Weights of a small transformer language model: LayerNorm before each block.
Each number is 500 + 25 x the weight over its row's rms, rounded and kept within 0 to 999. Layers, rows and columns count from 0. Numbers have three digits each. The size before them is the row's rms in percent of the matrix's.

# q: layer 13 attention query, 64x64, rms 0.157, rows 0-63, columns 0-63
# k: layer 13 attention key, 64x64, rms 0.171, rows 0-63, columns 0-63
# v: layer 13 attention value, 64x64, rms 0.255, rows 0-35, columns 0-63
# o: layer 13 attention output (transposed), 64x64, rms 0.342, rows 0-35, columns 0-63
q0 077:517522511512493532488478481474491483510475520469541466471466546500452538504497495506547534520495516492535474514498480504529505501528431483480501496473546473523476466490472520488521513513467487
k0 081:510546507516495488505498515504470510482471528498524475498516526488512472532513470500494498542489492496553487522554463494479483459458488506517458464543475500501503494541474536504436514507468507
q1 075:488507493486513463511473496505527482480493482522487466484487556511496520519491478468452506468542518519495519497529502441517525485458515536518508520507473478496473525505546451478506508466533542
k1 074:508458501468473449486475526507555514477489540505548555514508517493485488511510511508486449487478502481464530505471495522494487530473524496513503475465493507466499526528538470532506475508501538
q2 070:497535503499473503513463468476504500489511504471515523515516525537515516521508469522487495425509530486463497529523474476478526507492537524469514518488512454454498507520515480478494558469512543
k2 073:500478502516499489460484465471539495483498534481525513548489489496508476502487517539490469479498523477490497547486490443504510532464486534454468494504525463488562494526527492541498507484531508
q3 074:504513572463507514496495491528493470507522500511483479538502509526508502504504479481473559480513467509527480462478524527529485483478465517520523478527564528512527502488484462538489495531513475
k3 076:460494486509458492520503485505490509504530501528474534545505464542491497492551497470484503475483463492517444510491470544501511461486536487511536536523467515534528514493500453525486496527510510
q4 070:493505482518464507510510464537521558527478557537464529498526479500495532510496518511498435476493476500496510510522475488483541504499499458542494495464473515499516466499484493499518482501453537
k4 079:486507487521511489491530510503558480512498512480494494472499457518514542528490522537492494521474492512491522524448484474528481512477426520506501458453532530490502465497516494523541470503524479
q5 077:552510495482501526517499477542467516519535448488510476484500505505516485455546463506534517566466500487492453474479516512502522515514472485518513547522504528494513471477506469483526501492490485
k5 067:501500506529487498502478485509535546511517490535496459556450497503491513472510534516546462553505473504460496507477477485541500470500524486467508484506491492444476473536531496521518492497517486
q6 086:496452523504496495450483512518486496534527505501546480484496511502496468474424497464501533496527477510516472523477504501526524499534574520490505508499501514462494534504502478504451517485509527
k6 088:502492471505510520514511522490493517472487476481528489461496521543495479509510489479546491495531465463513477551521479485471515448441527499510460552506492525544475484533496531499466492495502501
q7 090:497505501489467505506534517471531499513476536508479499463525520498514501545469545550462499512512518507495522542545503493477494527494542537457519472486457463503478514506465524482484507478467527
k7 078:503556524493523510490530510512467478503519457519493536469521505481523469461472523504493477463457472523487520513495495527531522493520518539497503486523507525454533489482478433503462519515503519
q8 092:515470481491500490505543524521498503455533503544488461561517468479498473502486493505518478485423495509517501522508491492516484489525523533494529507541472508498545504485484483500511466491560504
k8 091:486520507492509503517462477509522508496476505489477525490446534518484525499489477492468442519522497499472535504513522537473474502533553527548526498517467493461492510482466522504547546477497502
q9 084:524476468490500460537524497474497493533530484496506468505470533496482476548537523507483500481548529509487526486497487466475552526487496464488530463469470464529469521499518467525492503480470503
k9 079:539477474487501478482475493563491570529521488507494506476497527494455458495488487502475472455539523467473491491482527516485516534522498455511516523496493529510515515521547464504497513491502509
q10 093:500471509510526490484480527491473518486513482497515533448518564436494474504478471533507493495522511508525512532524495482514511465455475480525479493515492526519525490495459485505564538504488480
k10 093:541481531529484531493470484497474511526451540513526543482469518453505528537475448515511481490472515464503514494505475473487538474502497510485517490510485472501545470509494512472492552508509476
q11 098:520483499466490524523548512447521534500493499473519485498499521502515469465501518520492503537568480516486500492517445529516495462473527464496508432488499528481482504507472494469531486503503508
k11 089:490499510505527470482528471525509493467521521466541482523459492473526466518550505526509501468536482503537508506445483546514478453527523514499516499476464487509530528460533512504475496499510515
q12 107:500505487502456530493511523474512474459525486499493527513515473503501502543481512502494514536504452481521487503488475539456534525519453513443477519460483466553534511519480527523482491501516505
k12 091:483505492453515535491498505504501503508498523475490545469479498545499490504465501483488551490468508532495482466551482514527475506567478527491473506466497466534486506480541545500527474489526496
q13 099:503504504502453432503494489487501485474524491463532488528514487492496471501499484470487464500495489498508469543474555496488520556470517524516505503538479481509518505551506489537455529535510475
k13 093:510508494510490495484512498502515519486462476496543510492505513527441508512488492505479481514509504497466438481501530497450516527475508516472551515509545467479460528496505559517487534488516452
q14 087:494459479514486461511507517518561504509531508509464501468468460528475472501449512437528473530535513485474451496526510503510522496511524493531512503500489514516507507496485516503487473555514475
k14 083:521494480528477530526460498527458534488502499496466527480451471518508533487540506505504482533498478488478490486536567522473519484478522507526524523499523520517500494437474501455512493511481482
q15 077:501486481458571494512469508507483487472525504491537562486482456479486486486510538545510498544496502482528519497467488490470482513526482524477490505529511556504463494515524481479495519486480485
k15 089:488524503449490530531478511495540477515525486446530462472478499496542469532497511480532538516482488503479528515497529477490477496524476460518541486507517501480499529517508429512509512486532507
q16 069:504526515504425499495499474512508473528549512524516437494510458511470541501483511536498524536474495518464489501475472509500508462513519469499494495486477464530515509543543501503484474492473499
k16 073:558537513490533483519483486492491495489521475531475484457521516503484508499477471571531489506502483459548480492486546483543538484514490481522501486487549507509499474496511496515446510489490487
q17 104:477504449552506469484474522513502532471491487519544494527517529511486492469512501446469525517499500513475468452494473521479503544531506471505464528495530502493513523514524524475479475518536469
k17 074:474468469476559490531481522488544515532508502484476466519527532499516498473499489476500524481516526502479459488524546526491532546514483529489510493481539499474471441509467526494492498495471505
q18 075:538503513457512496507499465513490459474484491499511495501500520480548466447486485480509499495492498515531499489441525477513519447508464493512496500508552505548505494517552475484541476523529487
k18 095:531511523473481502507492501501531492541530486503544489537499464475545482447489491457470492491492509481522534483483521454528531470496494476548491464481476524523514487499524437499496499501520518
q19 081:529522518494527532489488465497542483520524510498522488508496471528500496522495487460472564498477534519484474466505477523555481503478514474506521505497536513453494533481462475460460497466511505
k19 075:471529466506533484516535491527514481475517472541516492530462493518478516498516545498513453436486477491486479476537496526509497456519521490538479547516485540486507487485498483481468479491485526
q20 082:500501486535480451496478457482489481482506493511508497539535515515505507511438508471497553488511467513500486495479473504471512478477465508538441504514529497460504511538544499496540479529524515
k20 083:491492535524489480502457458503539512541534502468480471520538512465480520481545510498518492502480484490521514473494496503502518556468474502527491491489539527477497454485531453501477540476525516
q21 086:531512450474517484493528520494482545468504537522479534500519462459457501470525483506494459576504503513500525502515514515482528543520472478493516516489461500508516474495483540502488469499488501
k21 095:485467460475535546535544540500469503482458515488465491497508484519480496452493509504499492559523490519520511511507546509490475482484539488489487476517496483503457490505549545493521487508485471
q22 101:523559485459511483545519490503524485496499515460500497479479512502514510503512487494512564546528512476519513522454492536512480531497492504485500439465523465485484480536517465475503488509503464
k22 077:481513489513479505497567483509533540498495530489484546491491490455536505549456526514495526517504501451512491499539511482481502500506483505540469484496511487538505470520488504516435532479473497
q23 086:486479500509471487500523495534460468509556472483505506487518504497509426516509494467567518478448502493528477527477545504513521480492495516528496480516499514488504522533521457517502491533530489
k23 106:517510499536479492509437472503526499564533494513499495466480530498523493483517453467469517479482492465516480474499489518472532503498474512534529560492474522502495506533485492489477517509552522
q24 090:447487487498517519492526510555479525480475489509505551479519469486466492505487539470504484499471553506492495497509487507498523470525500495489539463459492492507451519524502530495559506498456526
k24 098:456485504510498541500514461562469495532482490485493474468509474521520506491503517465486481508526514506538542486490555523509496482501516468509532454510495489552451499490491484512501529474461485
q25 096:549488536449558536523508507509538493501473474489505492507515488487511492498485468501472531476515505517479508501453466457536498555483480504495482504517520449532526512486506502473500467497490459
k25 098:521529476476510448484502511482498473498521482491480492492492458486506471498547522512480497451476517558488481497486478524526491515524541481529498506511517520519493514560532458484494474457542526
q26 094:487503516506525519460479469522478455541537469500477520439496500523506470544513508540486503519501506492500498471475537520509479515521485528511524472457476476484569518495488493515513482479537506
k26 087:503536516493514506459455500490477477521478474490470536460523489502505506562491507505503517517576502509533509504551466485515531490514506513511471460490454490496470525475478502484514497526464500
q27 088:497519489534533524500529473499502477474516532473503484521516515527454517502525475418458499483466486505505515518525488520485511491470557483525520459538520489470503471487481458521493493488512506
k27 087:508492490548513531514534492536486517516525535532480516496500483459438479463486511439450486482509473502546469543502487501509512476503531531509502506516509479525486491498501504455502486500469532
q28 100:452523496520503538508459514489542508492527479498534497544495529510472481472501493511535466500492488472457510491488511516512521447533501498522475518524522491509539512496521493517499490516469417
k28 085:488496502530501520511446488478466512463539527468513494480515508496512514473511460480496498502516506514470483481508524499514532493532527547468528531512474498536509539472458513531487526465463443
q29 084:510556540499502482483472495484556495526520507488506499504482461494521509462504496518512526502486532507502522481476477538461459505484543503511537469451451470494494512517499533473557511505505505
k29 076:466540510509507489530497507469517488494525500496513505489547461503487501465516544523516464495478555437543511512487460504468448487495493499519500515482515455502500521484512539519548485486492499
q30 083:529503501493547496494532489498526488476551476463517503505498521531446509499514482518496502497461508486514531510494462533495527505453506566465483493455508496483498460491540514510476504553485489
k30 080:492490494483506500514487460474525551520534519478520496519502508486503468478455490521518505491486532521475489518502480544454498487436547560484488484492501446525490512470476511505471481478515520
q31 087:519496486489512459514498478505472480460537500513511486482479469513492502528464518474539505506503493593524509522459532509535477473478517476500479502504473496515524503462519526489552477501465504
k31 080:484500477514522542506537497421470488502487513503502539482473530538504481511544531503504506487514461509469515470505507514478467472472510461514536493470474543547518498489516491500473500486487532
v0 049:507528482506486502469520484531554535452469513504485506540515484532503482497484529462482483505491471501511508495531515512533504470479486511525434514498502544475475476532531510481517513511441471
o0 046:493480468485553521505518511517534473507484505493491557449472511463506553452512512530511500476497494497488490443515504460530547498530508464524494510545525478491501490514478502499486485486476505
v1 058:492431513485457522493520481548493493482518567496497499545516509473496460503444500495473490554490487477499514495500505499533504470467476523499495490483492498495556508473525518495504494467522511
o1 067:453516535498496492480503481504536505515493476500513523465525518491528530482490516547496494425486486498511520490496557486535461515483522495534501519518496446483476544537478493482478464490510496
v2 052:533507506489530511485464502452487484462483493513527520535480501525507500519503493520467470490510459474479486505507453522501486578549478519511474493544538521490471511509520497466485525529506525
o2 052:509494486502516445517527549502500476510531538489476544508472497500506524527495474476467506520443550522506481514463522521459526484488479488494526506435502499511491505514529510469460527494496502
v3 052:456532473489456489475471505501502504548517545506484484472514519493485474507521475522451520493478467531468510517548534512496502499560478526513472520491453491516518510507487524533475494479507469
o3 065:471489548505536471488504463542479540510463507512538506492543471513489532486474443489482477551502504506476482496525535488510460495512509469512525515530494532472491446490510499480513499528487493
v4 049:526522488489501521472429467504509533487515511506523488536482491521504506488443515496487566479487543511492505536534493497477521520508511517505498494508492464485430496518541496494473470482476511
o4 047:487491495489565505473562542516467502497519554486512512514536501488512496478501465467467480506543508529476493483485492463503525479505520453497482513536498489482518462501487502497532524471465530
v5 052:496503494426514471489483494516500491522489515470476538444515505506532495513516467511535465454470482500506490490527509482489542502529513523526520466480516519494466484499504488484447488512512561
o5 049:475529499518509486498480524486465487497522483511513506526492464486464495490489536501517540555457525508482472463494516466522450523486484515508480481516476484519483465491500518508513575487520554
v6 052:506549503519508468531499528463470512487545512506505511535466509489514479513526506499488539545481501477477483517456465500462533528458484547509496503526536482467530489464489509480501517481457499
o6 052:513486480499496501456515539539476508486497498541504461489491515488517527505489501542481469458504507488500487543496475561501508500528448546486522486500490460531478523535461489482522491455527497
v7 050:492472491500482498488514521482481479495491553506469543539519507502478503538490505491521518542481498489517493523467549506489548494434517504460491504461487501530529480514490491541519450512491541
o7 052:512450521500470503506493502506525515519483512518475529506483463509551492478513503538534513435488469484512495471513512524508465482495517475515476500494468454508463560501503531553530505497505474
v8 050:500479569500499490539453489467517498495486436494542488516505468543466498534446503485462501494529524523527509468523472525503486475498513498479464503521551502515488516517514484491498491507513500
o8 041:541476466521502532516552514447514478500483527451493508504495491482549458531534491476506476518525540504475460511507479486472536489497474499505484519531526498464507528457507479473509493520517492
v9 048:527517514482517558486485499484455486505464441502507460498505454509518518482504481492496479470475554490509504463510487500538500460518510554524472488507455508520482524490543509515499475491526515
o9 052:511516482536524461569528473496491512458481484530481541506500521534472501488509520517526513544479512517487527480485489455510504482526516514487450514477514520477495473459488462529480482486526471
v10 058:542494478471493483484475484517459527490538543498464453496504504518525488529544462500505517504475525543498525489550484483539511476487526477480500495552487470471537520508510499473467500486522494
o10 056:506525509504470506498483483469501509446481498502533475550536518493508519470499489513472534490493461505540510513480518506483466543512507532523560529472470511474451487492468527493473476499488543
v11 051:511479575483503514555560471494483497504503521515496508507509456504467480511524526474521453504465494514504495523487493472506449494501542535484508532469471501518498535542492513485485490489493522
o11 056:480528511492494482510477514545503499477484440486509555469489479507522521486501483546519474503483496552523495471458521516477535508484510527524528480495506458502480528510500445530470491534475502
v12 062:463557505484479491506517507505482471485507535492520503465506486443520466514529480506533465464523501503553514524484498510491542475528526501495436510514481525497504503489481480473493484482520557
o12 061:465524504485486498495491501506444519519498469507488458489470491487486531542484538503503530472451490496456507493487502477490500520498460508478501499479530527510491520533549543549524554492470522
v13 056:521447516513514520515517521532478532475487516485514459492496511497519501486439428478517486525478446487549486535516456496484486485514498524502493537499490469524493512498501523512535493510476532
o13 056:497490510522529479488503495463520487495531479530485547476536524492512493501454530514508510455501506500528523460477563478541466513509507507447500526467504477525515533478516456501470510476478496
v14 049:524447501493521517488524501467536507475469462500518463529530475524546528523510496512530519478499496516471555451506511488467480507510506511517485501498526465489502456538504520456476491483532524
o14 062:515489484546509488521476499504499475516500528503481526484506526457485458488475519472478514537487489511503548465500503464478535514553556515475479486501533507469521509463508506526461503473459535
v15 045:502513546469531542517460499492507558474540479481529516510494497502487486503497478503552449493483475482485505525491512534541481498514451483482495471546504496511529541505498517493479452485504482
o15 049:510529483522516495485500518481522498543524515475526489455497531498497516482459485523501494488449503527516505505486559492481498475485511539491539498459480486492498509530505462454476544532438518
v16 054:524503496495472510520500470485518440460506517441498475438486548488489510482489521494489524551519515534518521502487478495499501533528490491467508531511506478489508511547540496494516465526531471
o16 062:490492517527466468478513516497453503486487488527521435506504493533527502496471542489462480475535497544489495541492523544494510499524514514506495484470510490481556485487491509550490493493441513
v17 056:446519506462518546481508505519544484510498506499513506474486472535488536516513511498448515516474495502463504512452490506544515470456481456493508506466494490522508490519495499523525510571491478
o17 054:522537463506472465518526487475511491518511523528470527496542495525490472479507520517529515498520508511507519507551468526484454501429519495467478528478534500490521486481529483484475467508490454
v18 061:530526488498464503499530525545540523501519480515525532535489502497501465470443508491498496534500543496517507493464445512487510500487514477459510463450538491480469504527453499510504492526514501
o18 060:496507488513523543540500505514477515568522487474483491491491479497511481482477508516497448492534453497434539492517492496496522537488520499502490469505522497493545532491540465515472504502470456
v19 055:446463497506467538500457504514485514474472513499478511509464491519526505499496508513510501505502544499447491504498532463514491495518491510545501516456505526451538513534550480486549463481507481
o19 052:477512465510490485442512525505503511491468500473516559490529548511519498487501503516505497505527503505455517529455542474527510455522492526536500503532451485476472488519455531496482480503478514
v20 053:513503521510504469542500522464488505508502484496511457457556484460527461537526472515502472519489488502520464500466503448562501520518508523481547539478488501505497499536478476494518495476499503
o20 053:508502505504503492480484509488471481491495496535484477473489512509500520479529573472545471498498510523452537536489511527455483487532483563479517514489499484463503489462516482509475551478529508
v21 046:501491471494474513520480501511458496487498493513507499457496466535485484500469469474503505473504494481515555504458580539485491523491488494464527497518526493522534539495500499440509549507508511
o21 051:483502523557493499478508441471519494522501440438488525509494546485543515524493496540481504521482491506521457521514531471497512480475475471482498496470499519527533494503529521476491484485523505
v22 048:492494502520465499551515481464502506487533482478514498473562500493441517551500501533496505535534530466490511507445510488493520516500457476498524523468507512513491542461513486483500495477468512
o22 048:503517483493502505457538500521493492499487479503521455511471532476525514558452511490476480505529506464505506529495502538471494480464495526492524476524503486513555497480488506444573502506493494
v23 053:491466507464501515487544509486537469569488506518503518453459494455486515517523506480483498518510499463529492469526496536503536507491526459467495463469489549473513501524513490519489509490471512
o23 047:475504489496479486502513478512480510498481488468487490485508454562483526487507504508499576491511523564485526485484476545505494486530452523534466468475472514501502513505475506535493497499548502
v24 056:527474484517481435506474483522477536495509506476493512484506536466493487511541478492483514511526472561489494473472463534495464511534495531523483530539505485490460505485530482487500458526484532
o24 055:513529496492478484474546499475470485491492484526526456518491515484482544485450509468520507470492511477499484522505529512514444498494503503467522505469521459511525494523495537482480540543542548
v25 051:538497515545503486513494519514533539477476492508475485506450505499470496483467501479438501515487544496553505505490493528517482499481524498525501515513483503434476495524492493502508464536472557
o25 057:513490477497478490511494505521505467510460479475552543493509491475533508501494504479484491471550471519486481470491468495525506523495516448491514519497488465540532509504574513501534532472455499
v26 055:495511503481547460503505490450501477530520517508494500470517561479507474477485491466516500485513476497523495486538500501484535513468488552503450457537470510468488534522459525504504496485480539
o26 060:495484493478469508495500541516461492479510478527575495516511440477478502529505443492508486479538496512512483480513464484469508495493494472529517509503527529528519486479505515479538564498510507
v27 059:500539503485492504471515525564541509539476505538494473480462494531516493467450471472519518485493471517494500478549504490494486525501558489522489511490475512481450491520512474476484470506528506
o27 055:526495480522498532519462488482525499511533492508505546518537493496513487469540463485519498502492521523488487432430488484522505513505473466549466514483468489493542492512517511503508536484469485
v28 054:439475485492524485517532480520521530501482494514469501451492494522515490505478481456514521513527562492472477532501502486493466559485473479500476521507514489554512487532479487552487490508506493
o28 049:530494501526509551488533468468515496465561543509502498497496482507516525527470534483496440486558475506500496463494508493459445515496499484498473500491501479489511528502471516487518497546490492
v29 054:454518515478463498512506488509491504527526490506496459518491511461527504473528509456463507537507477549491531459550547530464536518510476513537509502528497485486461493477488492464509508481526503
o29 051:514532519507426516490448488459465528490496479526551481503507513478484528483487458508477503515509522529517476475508536471505486543547495486528474509517492487487548475524522483511507515496477495
v30 044:499500497479469444508459523477500539492504511477520493492525458552534494447479531491486525495492477512487472467491487550511499472535506494455515501499478532473516526466487485512503540479536510
o30 052:492464524479489516495514468522451455507495509511524525493525492472502503536474502510515491506502529506446488529490506481513512493466546462517541524532511555525502478496454485444536479500502488
v31 053:515476471503519486444543503473480481519514487524497503485543507489510511515496492504499488534450496501489501499488565489480515483480472466465495524493581512514468513551466520483508499476520490
o31 049:488484476520489520528466468478509510520488501501473499507452521487530469475522510504516450524492486535567515512549522479469495523518502485487481487502482553531535500460507520523453480472491490
q32 022:517507502508504535535514463475509500526472519493513527487518512519541533486496527541485464494503478470562483527517540472522516507524482531523434483499513471467524525514516549493515497512498530
k32 022:501489505454499493471486466526481490496535520527493506477489498505472484505508490547507495480525511491435453446497448513496475507514480461500493534479485550525509492488488468506460447497479515
q33 027:500455475504504466502495476498498520502483440499476502481464483453509478524473493487493502514555512436509521550512522465516504489514457506466453461484497466487526500473494520476511477489502497
k33 023:527497448521470513515524496550508510505520520488530489497542493542509514524465485505502498518496464504522531472474497519523501467464506474498455546508486477469449508478553506543508488502494531
q34 027:466480515524508509493449504495483466496504482512518490534530494516489511525519455491555473500449473531511465459509468501489511547523480540500503488520521487524508491496529431513500512514537519
k34 029:526490478495498458533495520445467488494495494473538535477496510482518476455506535508533503515478510473470462530551451482505481494536509467483541476507519500497484512529453529477480501505504484
q35 034:499497493532503507499477514497493471489542512520556488482517495519489480517502460481508524509447472536473471436477484525493509507521471475480456545514561506475497528524492497508516472530517479
k35 025:494513476488517492511495512483519505543500478489529491514461540472469502449533508521530489522505498489473465525537485499456500508515499552444544490455514506527546460497502504491463500517514481
q36 030:483507515500509516497466530512516447514475527500512489521475481524476543507491475501543482515437487523462482454540459504454504492532481483485542549473481479497499490485464485507496498474507506
k36 028:528493477486476505513500485535487498531526458514493511487502463511527525496482479478527517513465442487471516459447471529493498489482470474495497535519547522497494514477504432530500520510532521
q37 053:534508471483506479516532497487471503499470513467443509501508495470517503512496520521466479528529511484532534552549546483493487526502514484514527456500437477538497466504505539494494500496474493
k37 048:519482524478477463533531539487455529495478552532453507496505446478519507538505489524470487509542522473502519483533519480525519481494513471513498460495509484504500504488465476549505516522493468
q38 094:509513479498496469508470549546500502481483545481449498490524469476493552491483499530504490504525491509505544518499506531489487506521453486463511486516448487555523501493549519504486491467484469
k38 109:512510494485511470505536564523505516516514485546438523467470477482516506509486490539511503484515505468488512512511487497493500443496496516474500471501535435519503535508521458536500540515504506
q39 112:524522484493515521497539454471474480527492447512513529499470519517517453496507502488480489514476511479507457497539497466509504517483551476537495492477533508466475473510448519481531493543528518
k39 144:519500505483492451527526546510474528502502498556450529475490448482513509514503494530508510482530514470466500493514488495510511470485486496486488472488543461513520512491496440555505538521516484
q40 112:457462558497525525509502473442506508488504496495552470499468497491517462481538507478483519487522520477481496500493553477499504485494493540516533524463517500509444520506512474508491498509468539
k40 134:476515469502524535472513530507548487521541483488468493493471564489497475482475482494514478510458464484509521529497478511459475449521509531479529492528487465495488525526533531471486491502489525
q41 140:496496496537546500478464499538504508494493479486499530487491486501431494537494476503506521490533504479528513540535488484476515478467492494534538536487446494492508514478489477498524482531553452
k41 140:502488490496510554475510495492503473480548531534537466519491494499458516510492473504501468532500545509522473488494460474462477508485482496533488481512475568515522488496457486461543517507508522
q42 161:474436533509494495507524474498493541538471479494456494525502523564486482514494475512516513524515493470516531441489479513508473511487471498485516496524507493512530476573480473491484510506508512
k42 157:435513510482482476478488514559476520481456441481515482515459500493519534561499481531470513509476493529542471531501499514501545500504481492497535491468508509520507493526501496486514488499497528
q43 153:483524538508509511563490524538506518475536531514478511517455525503476504499476512488459479496529476488487460505532513470505456488492447483463498498512542495462508507510467530468520498460504506
k43 157:481514494515528501505496476508482511488492502489482470493493479466429516505498501515510538560483468464469536517527485441506484502531516509483483492545538532492485477503502523540492510504557525
q44 150:543474470538512456499536490542524489516499509458508480521475495495479504495501516530509494493494513495488514488513463481519508481500431471540522536510533496523492521476495524459478519457444519
k44 151:508476487485551498536500504521499492548518493423484555479471466467523494504538482504507499513471514522472493483494487480495569494467498461524484521529494512514516513511534502482494527523488492
q45 156:477504499524523510517459548480512506547501515510505488488510474488551457482454551524490513466450482462528473502500488493507520507488491527529458520518512528520495464544500499508528499465508475
k45 148:495514509505475491551483486479528479480516498523482522459488500472495529523483489546505502487470478491563549455510503459481505523482530499519519530454525511495494539502506480479465481517501445
q46 144:507508451485565476510484500513470515538456501504506473518493527549495491533487488482497470484487530488466491492502478470500499516504523574497525484515517520506506521468514490514519470490437474
k46 151:484507496526485531509472499485461505503523492505521469482514530471464480524468506491460488501515479544481528523517490489477529530478535510490497486484520540512549466501560488487497525498424508
q47 148:437485525499508530504489514505525519510471518512495493501522527483450485534492533546485471513463532526489541484518526523525533519528505486495485473498464465489467476479441542476486507499493501
k47 159:505469464514486522495490504525528487474483491479523516458527537495494495456512503530501479519528498530478535528503469524486528476490513550529526485551508514506483461498451457488493451477523476
q48 026:491501456456509509524497522490480465493543418513487472485542519501495466493521511496459506492514505513462522501468520489472463542494471557514488506492497490471515515479503466497464485498524503
k48 024:478471485520475522487551463535523520488467538491472512482481476501511500529525472490503482473552470529530520489509524528531515462494504460487463539524467503520495484493518518543518487462474498
q49 023:490472453501468505517497508510475444494545491522518476501528492509535491496519534569481469465485500482532461518478527493479501501528495526496496501500494486496500520493569457468475505496479531
k49 024:456523460477492526531538472488537494491458531511475530475494516483479489482490535489487489495527504507485547525527519507539504442486479457525474519485467504485470512498476496495548481472496529
q50 021:485560512511518551514502459506546488511439517504492485481470470501480490499497498481477510502474493522534520470468490481530449453488540504496519518504473499533467493496496517518483468500451503
k50 022:473508488454505458528511481500514485540565501503507487478540462506489528473502516532533511491522488522448514491509491514496501525511485525516462526471496497562507486483520458509475470497545484
q51 026:486495516477521526525499511481544488480472548484534511492494489509450527521506477515542513488431491549474503451547489504506518457480488490504553523497475519481521485474490501513507491475488486
k51 028:524490493508466515478464491552488501510497435480523474531525457516506488480500489480518519509468491524477489472471497526489465548488517484476467539504507518520508500502536441506487501476556502
q52 043:521481500465504475524522499473506510489462526472454497518517506474501514524503540515475485500514516475532534553541525462505477502500513508510540456503438482533504463502521508484480532476462518
k52 031:543491513481478503519518500459464537486457543515477490503520447520501498540501478499468501486542535498498529462500526468535529468481532447526492484484500507483477520505452479516497486516489490
q53 049:519492497502504521495550450460478498517513461519528507483471532508520434510498504485476513507490500479515472515506511468520490501475555521527477480501547521458473493504455491482525506541506540
k53 057:477491510514504525479468443478502482491475520447558491531522544511488493489506514467489485516474497536524497505499522506511508548521508494511510523489456541483497461496495554461505451480482503
q54 076:547537449487517497500541474502457480516476475490462540482490507497513476511488516514464476523491506480532490530557509484504482531490536464521502454492493504492494460498469545475526484523515492
k54 096:520478525479478454543515524494440532483473534552476518496516429486503513532517499507491504494535524486479499474523501484518520505488495473510485475485523510502514491475465466553516517518509470
q55 095:481452547510488529487504471444529511511524466512556466519491521520506472504519503468510518486496502502480465472465495476500518477493532533525486535486540507460479501514485457506479530508500540
k55 105:517473528497471489532480476482442501477477540515537489522535446502479506524527508474488508510525526505490491469515503485518516546487495469536484508497503566493507460470453504513515499509515462
q56 124:530524475487520507490554457481478488531489458517533536504468518527525456500508499504498495528459483503501457474513485475504504525501548484529479484469526498453485469498461519478534510527524508
k56 119:481507490498518528498488433490533505505493511462531497522507553500496483472500513474476491503467462521501527511484515521503489538511514502507528526470445535477474480507509544471515444483470542
q57 126:476533505522543484530524496506491449510476494486514548486485457497496480429494483516450527526494504501473486477523519523523520515485473489507504479502517492518499519524458494510519439534491539
k57 134:494473535478519537512528500501488538489504555495449490508511480534531498496497431474457472495511485492505512511504507498470531471530528486522510490497496538468490509515481524466516446542502473
q58 151:487502496445478503526479475507454491497471508511472477482504524486499527463484504475530461497478568471535509502523488540512495514476508467505539539533547538517509500502481521522474465515497504
k58 149:511497491479488475513498550514467482495483520520554495511519468486467496511493483454499523496473508487483538506511487540487482467480515509504567536476512516507461447497519554460498529516505484
q59 148:519491535483480452546519476516486518478494504530553515471496521492519511486475547521520464558490507530512478493489513463449492465485481549498487538496471495471507480488491470486491513531485505
k59 145:504526519534515458496527474486493504521515526486459515478528520536492549493477500497494530501442551504479495538486527496501491477484482525467482500483476543491480484519509452440461508504519498
q60 160:531482499475535507560475454523489513504483508496508479509547530507481493496447472540501482499500459511482455518470489531513521464497496495534500473454512497505489525509505514525470543498549493
k60 152:496516468503500514514483547493481508483498519474481476499490490527475505450534507498475525490478530548528520485475511501470528483521462541552483485446506509470488513516489505565470532507496529
q61 160:506467494516479441485509506485485459517526497521528500449516551508518491516488472513478502459487501526503534501523502489475497464529480431492501491521561485505473500511506506542547507516501501
k61 157:508511515487500508497508504514493498471523516516513522472516519468478522527489501514482511443489487463465506488430500487552501525510516495541490505546455486532445513542471508501527531504458506
q62 155:504490517465572478508503518468505469524471544526508492508498474483483492507507491495484492502533485504578517520476499509487500498535522483497487543522523460480524448499482453503484529467495488
k62 146:469536490510525506483531508483491488490498493488542536500558495497481550458476447528501487517510495521534486478490542440510450480481502481530545510509509467473526478519502499498487497516483514
q63 162:464487524493481470502531534430465513525505504487514522497464503563455541462448503532512491500514493499507481518501484514486512535489520496535521495522481495486483540469505513523526492461505493
k63 148:515492493494514495489512478510488499521504526458513423485493462492499537494470554518492461444512481497489510518522531534476507525458494515504504523504499460457525537517482496470513502545523511
v32 128:498489482495484491516493515473557506454507467505489527515507492466503528530464481481468500546523469481459490521548534535454499499490481524540467552506480500509507498473486494518476512513473538
o32 130:483502487483529494468513549483480434520532484507518564484501510534520500487490491478563480484480532516469491519471520531493522511487462469517505513517499488547471499497490496484504529478457482
v33 130:549524515502505530498511512482478469489495506485520527491412511499500485527463479534522492460497513526502492509491533518517510459481558478458481500480516528508488511492447525521482487474516523
o33 126:540524501541503525493481459472469504470479518498512510513482517545489503496485515450483532526520506473530480567532505534485437482493496523491533489463497500508494464496471520514476492482488533
v34 128:527484543513523490497481451497496521507508492478536518491512489492453463517526502527464510487497529505489486479459496512479472474489524538504505470501522447554515509458507484495475472544535544
o34 127:483431497512506517523502481488467485519484488470510512488509462488498493488534526458476483512511534503531499470510552520509452516538506505535501508520532510521534494457452521513523460524480471
v35 127:484538486501528510477499518469506536498517524516525464497494484505518526483534507522427541482479491452493504518489507468532523467491506518507519536489490484524556474447490491494503483459506463
o35 128:491482427521480505511486513472530493507543530462517505500527506464504509476525500538470539495509485507461544509522516448474521509490460535505482521506529469473497515490473512526461492513486527